Each number is 50 + 12 x the weight over its row's rms, rounded and kept within 0 to 99. Layers, rows and columns count from 0. The size before them is the row's rms in percent of the matrix's.

# layer 7 MLP down, 64x192, rms 0.189, rows 0-63, columns 96-143
110:48 34 72 45 68 45 47 55 50 61 53 51 46 39 35 43 73 45 39 58 48 57 66 86 75 58 56 42 54 61 62 43 21 49 49 73 52 60 51 54 59 60 59 62 56 54 46 39
097:33 55 31 41 56 60 30 29 71 46 59 25 42 42 46 45 46 33 57 58 32 35 47 52 44 55 53 57 42 42 52 79 48 55 42 49 33 57 44 68 28 47 40 53 47 42 72 39
105:41 42 65 47 51 61 29 25 58 55 32 20 65 51 52 88 50 42 51 48 45 42 34 53 45 68 65 39 79 64 65 29 61 61 51 56 42 49 75 62 50 61 63 35 46 56 68 45
088:47 46 33 45 43 65 49 38 40 67 55 35 62 46 34 60 30 55 38 54 33 37 44 44 62 41 55 60 54 31 48 25 31 39 56 64 52 42 32 65 50 42 51 85 46 48 51 45
096:62 55 62 42 67 45 49 52 35 54 50 44 57 61 72 57 41 44 45 59 37 51 53 44 51 59 73 45 36 53 33 49 57 57 45 56 36 52 44 24 76 54 41 54 44 51 43 63
100:43 57 39 52 47 40 25 36 50 25 65 51 52 48 45 73 58 58 68 44 56 56 57 64 51 65 49 68 45 59 55 57 67 50 64 53 33 38 38 34 73 67 65 53 79 30 34 49
099:52 62 42 57 40 48 64 55 29 60 54 62 31 34 52 50 41 54 42 47 56 54 47 25 63 62 35 79 43 53 68 51 34 41 63 59 63 41 48 64 44 59 46 60 43 59 47 57
091:65 53 46 32 65 40 35 53 34 65 46 36 54 69 43 40 58 50 49 63 37 62 54 51 56 48 44 47 52 58 49 60 28 43 47 58 66 49 60 34 48 64 46 43 39 56 41 48
104:53 63 50 51 56 67 72 25 64 34 53 57 29 61 49 59 40 65 61 82 40 35 45 72 40 42 50 94 54 55 69 53 47 44 48 73 56 62 44 37 56 30 65 66 46 41 45 58
096:51 58 37 36 54 71 67 63 24 41 51 40 59 53 62 62 46 51 68 42 53 31 31 52 55 28 45 44 53 64 49 38 59 73 45 56 50 58 66 25 63 43 60 57 62 50 71 32
090:50 67 36 46 46 56 61 40 61 51 37 49 50 39 45 51 49 42 51 53 48 41 56 51 54 49 47 51 51 50 54 65 33 36 60 46 57 46 55 48 47 56 56 48 21 31 36 63
092:60 66 39 73 47 60 62 41 76 51 44 54 31 61 63 50 43 46 49 47 50 48 46 69 52 65 44 51 58 56 47 64 50 45 50 38 61 32 59 68 67 49 43 40 57 43 55 46
108:41 55 59 53 63 61 66 58 70 26 68 44 46 48 62 61 28 63 50 46 42 29 58 34 62 33 30 46 54 57 51 42 78 45 50 47 63 40 49 38 29 38 55 55 44 44 55 49
090:52 43 53 52 52 29 46 55 43 61 63 34 55 24 38 42 40 45 51 62 30 53 43 59 47 31 48 56 64 70 51 46 45 65 51 63 51 56 63 37 60 44 56 48 38 45 66 45
097:50 52 73 30 46 71 50 40 32 29 58 37 32 42 41 64 70 36 49 47 63 39 65 41 58 54 26 44 49 59 65 45 42 56 32 50 43 27 36 38 54 34 54 77 71 43 62 52
097:45 39 43 43 47 47 48 48 64 59 67 47 53 64 50 55 69 56 47 66 60 23 23 60 56 42 51 62 59 42 53 49 64 40 48 59 26 46 59 42 45 68 52 37 47 49 54 55
099:35 59 45 66 51 41 65 28 40 53 49 35 40 44 51 50 37 49 64 46 50 44 38 56 46 37 44 50 56 48 48 51 60 50 71 41 44 42 66 61 57 60 63 52 51 31 59 47
105:78 47 39 47 65 55 45 61 45 52 54 52 34 54 55 65 41 46 66 62 63 81 61 46 31 69 44 21 39 46 63 58 45 53 51 48 34 42 53 32 57 42 45 57 62 35 14 43
093:60 56 66 51 66 32 59 70 21 40 70 45 30 63 51 43 37 41 20 48 43 54 51 47 53 61 72 53 33 45 43 57 45 40 65 56 31 34 73 58 35 43 45 41 60 67 57 46
093:55 49 47 52 54 48 78 60 61 57 60 45 31 49 49 37 40 65 54 31 42 31 52 48 52 53 38 65 52 33 30 54 48 52 48 58 36 42 38 56 52 58 26 67 27 43 71 36
093:76 64 56 61 45 44 49 57 54 53 59 57 57 53 65 51 66 40 32 62 42 61 39 56 54 34 42 51 49 56 26 63 72 28 54 29 50 43 55 68 52 37 51 48 36 67 60 44
103:79 40 72 58 47 46 65 41 56 55 70 65 58 36 49 57 51 78 55 60 36 57 63 56 34 43 36 45 68 43 64 40 44 61 45 44 61 46 66 63 20 44 73 43 41 51 55 37
095:51 73 30 50 49 55 68 40 57 43 36 47 56 59 33 39 57 49 32 49 33 35 49 31 53 43 37 41 70 19 48 24 63 50 44 33 67 52 53 46 43 45 40 55 56 41 46 64
103:38 58 45 40 62 61 53 48 56 49 54 36 60 46 58 43 59 55 62 19 30 64 55 45 45 54 48 67 42 55 54 50 29 42 67 35 36 59 56 42 39 62 57 42 32 71 48 58
099:48 46 30 41 51 46 58 45 60 56 54 48 76 44 38 43 53 51 49 66 70 61 37 53 59 36 58 30 32 54 46 61 38 30 54 60 76 58 50 54 44 58 36 38 48 55 51 35
105:55 16 32 44 37 37 69 48 50 62 32 71 49 41 66 42 42 32 42 56 40 43 37 46 54 62 45 43 64 72 48 52 35 27 61 47 45 55 54 38 55 52 73 60 45 56 55 58
092:47 45 62 52 43 31 71 51 26 45 52 45 50 15 46 53 53 49 35 47 61 31 41 57 48 68 60 34 55 48 69 60 24 47 38 65 46 46 60 52 56 45 46 48 26 55 55 61
145:49 37 52 51 45 48 39 55 47 43 54 50 62 46 33 42 19 70 55 44 53 57 47 69 33 56 63 57 64 68 49 47 40 58 58 66 40 39 36 47 32 39 46 57 43 40 21 64
099:56 56 61 49 62 54 49 56 54 55 73 61 35 56 54 47 40 51 25 48 73 46 38 54 51 63 65 41 29 64 18 40 42 23 61 73 41 48 46 55 44 60 46 65 42 51 44 55
099:45 63 39 44 45 48 42 53 43 61 56 14 70 84 38 60 74 39 52 41 32 43 65 54 20 59 57 57 50 62 40 47 43 60 44 57 53 47 55 53 41 51 51 69 43 55 50 41
099:38 39 64 73 69 68 51 37 66 48 47 47 49 50 40 58 46 46 41 60 42 32 33 59 48 62 57 54 68 45 67 49 41 60 40 80 44 58 60 40 54 42 45 60 41 44 64 72
095:39 37 54 33 54 44 63 41 67 58 54 37 53 28 42 40 52 67 49 62 41 74 28 74 50 36 62 66 45 32 39 58 61 64 48 54 58 47 33 58 32 53 67 40 47 54 48 55
095:53 60 51 47 59 53 50 50 57 45 45 62 39 52 46 48 34 44 68 65 52 37 35 40 65 25 41 26 55 68 33 43 46 64 46 74 28 44 57 53 49 61 61 68 76 33 62 46
098:55 36 59 65 48 48 61 37 43 59 55 58 70 41 35 69 52 48 29 53 38 53 68 45 52 48 72 54 47 54 72 56 55 30 55 63 55 60 62 42 47 49 61 54 36 33 55 49
099:50 41 53 55 36 48 49 64 64 56 30 73 48 48 64 69 47 44 53 38 63 50 69 55 48 72 26 54 55 42 29 78 46 42 55 33 69 30 65 49 49 65 36 50 75 71 77 66
152:42 53 54 42 29 46 43 28 66 64 47 45 48 41 40 52 52 84 40 76 57 26 61 54 29 45 67 51 38 36 47 29 56 36 44 56 39 57 64 71 26 48 57 53 45 59 60 08
099:30 38 52 49 42 57 56 41 45 58 42 36 72 29 52 38 66 40 39 67 71 61 55 26 53 70 38 47 65 55 39 51 34 66 50 43 49 54 46 47 75 64 55 33 51 50 45 67
094:68 40 37 40 34 58 51 54 63 58 16 58 62 82 54 41 44 45 39 69 31 24 54 72 45 54 49 44 33 56 56 62 57 47 39 48 39 35 39 43 34 43 63 43 42 42 35 43
103:63 58 78 64 46 52 69 40 52 34 43 41 49 48 49 41 58 38 55 47 39 62 54 43 38 39 47 44 36 18 37 51 54 49 34 52 37 54 50 53 52 56 53 48 22 47 56 52
109:55 41 46 40 66 48 35 65 48 73 51 51 33 48 59 27 79 42 29 48 49 51 56 35 54 50 36 40 49 64 35 43 45 30 43 35 50 57 74 38 50 64 43 44 58 54 40 43
104:64 41 43 57 63 27 54 47 42 54 41 36 31 53 35 44 62 49 41 53 35 47 43 40 68 46 54 55 57 43 61 49 54 48 46 29 65 34 56 69 47 38 57 63 63 41 64 41
095:56 51 59 53 27 36 36 45 59 46 67 55 57 48 47 42 45 43 52 35 68 70 60 51 41 30 28 39 61 60 40 62 47 53 30 61 76 42 68 61 47 51 59 50 48 61 57 51
088:34 77 65 40 18 36 39 57 70 55 56 59 75 29 38 34 43 74 62 39 52 46 51 67 32 41 57 63 42 42 50 41 49 46 73 42 48 43 58 57 46 40 42 36 57 62 48 59
097:63 59 60 52 47 48 46 63 48 57 57 31 51 44 57 40 50 48 66 49 54 39 63 50 38 32 67 32 51 62 43 49 64 48 63 47 52 46 72 55 49 17 25 50 49 52 53 29
091:65 64 56 76 38 46 22 50 59 59 46 52 29 51 62 48 21 53 75 43 43 43 55 54 39 36 56 36 38 44 49 54 58 47 77 39 67 61 59 37 54 48 48 48 41 36 67 54
101:52 36 57 44 68 30 72 73 48 56 29 39 77 54 38 55 57 54 54 37 58 48 70 42 71 47 37 54 31 47 45 44 76 47 72 48 33 49 56 35 57 59 40 48 44 49 52 46
095:55 72 39 32 29 48 47 61 43 62 49 57 50 71 54 24 36 42 57 53 54 36 53 45 50 63 51 73 56 43 58 53 40 27 64 45 60 69 71 54 49 52 34 58 43 40 61 61
094:29 59 57 02 39 82 66 66 45 62 58 46 58 71 74 52 49 58 51 48 59 42 69 43 39 37 57 48 52 62 49 63 47 37 56 68 39 64 61 30 51 36 66 43 78 55 48 59
099:62 64 42 26 50 56 46 64 52 27 26 46 59 58 60 40 35 48 33 32 40 38 54 61 37 47 49 53 67 49 42 47 63 43 42 55 61 37 53 47 65 43 54 39 64 64 39 49
092:54 64 41 50 56 60 35 42 68 47 48 71 48 56 43 52 42 42 64 40 41 59 57 51 66 44 48 21 60 64 42 44 54 20 81 46 53 47 50 37 71 76 34 32 54 54 28 62
106:60 43 44 47 59 39 60 72 70 54 67 54 59 60 34 73 35 37 46 47 44 48 70 44 67 40 52 64 65 47 44 63 39 39 50 39 45 48 26 72 54 47 49 38 55 56 42 32
107:62 59 49 37 62 49 49 44 51 52 26 49 67 48 54 47 55 47 74 49 57 62 53 53 54 53 34 41 36 48 42 43 42 66 68 51 56 53 57 58 55 49 60 52 52 47 46 66
097:50 64 73 54 60 32 58 52 36 27 39 43 61 52 57 70 42 64 63 49 49 52 80 49 45 31 47 53 53 57 42 48 59 51 50 61 59 60 56 51 66 57 28 40 53 55 52 75
096:54 54 46 42 63 60 77 31 53 60 51 46 35 40 40 48 54 60 54 45 62 48 30 58 55 36 60 61 61 43 56 32 39 37 55 63 32 46 32 68 57 38 56 44 37 39 65 58
095:54 52 39 54 46 60 43 26 66 44 34 77 42 54 74 56 46 31 33 54 29 53 44 43 67 60 46 59 52 23 51 55 41 64 56 51 60 44 55 31 66 51 44 61 53 37 39 64
097:28 37 62 59 50 68 53 49 68 48 42 60 49 42 59 48 69 31 67 48 52 53 40 61 30 66 45 35 64 52 71 33 54 37 34 32 50 46 49 46 41 63 44 54 48 66 64 61
102:61 52 39 49 31 40 68 63 56 54 41 48 53 69 50 46 63 58 54 47 65 72 30 40 44 55 84 51 52 51 47 71 40 53 66 36 35 53 63 45 35 45 37 62 51 63 31 66
128:70 50 46 39 50 71 52 64 50 33 57 53 64 35 45 74 41 64 51 46 39 59 48 57 42 44 34 58 44 53 26 40 43 71 35 63 49 53 41 52 40 58 50 41 50 28 49 55
088:56 52 54 53 65 42 43 60 73 54 36 27 60 35 30 60 51 37 44 49 44 47 56 51 45 44 44 33 53 49 59 63 47 35 48 65 35 57 39 60 53 73 34 38 47 63 59 40
089:21 36 43 61 39 56 54 32 47 46 45 34 46 72 35 63 46 72 64 54 38 47 51 45 55 60 60 50 37 43 77 48 47 47 53 57 43 72 66 42 55 49 33 47 57 33 61 35
097:50 42 43 35 51 44 53 53 54 59 46 50 46 64 45 69 63 45 49 56 57 59 48 49 40 64 59 45 60 39 45 53 38 52 59 40 49 77 54 59 75 78 48 40 42 58 58 59
088:50 68 63 55 64 35 37 39 44 49 43 37 65 42 76 32 61 45 78 54 54 27 42 32 76 62 31 50 54 37 49 68 35 43 66 61 56 42 62 37 48 46 58 15 32 50 56 51
099:56 52 50 62 70 61 66 65 35 48 39 35 61 47 72 65 58 52 44 35 42 71 57 45 43 53 60 34 28 57 75 57 37 57 53 40 64 31 46 41 68 46 66 56 56 78 29 58
091:63 74 58 38 37 65 41 52 59 73 49 54 36 49 66 49 70 44 47 20 34 36 49 63 34 58 59 60 49 47 50 18 50 36 66 44 42 50 46 59 50 50 35 29 69 44 59 39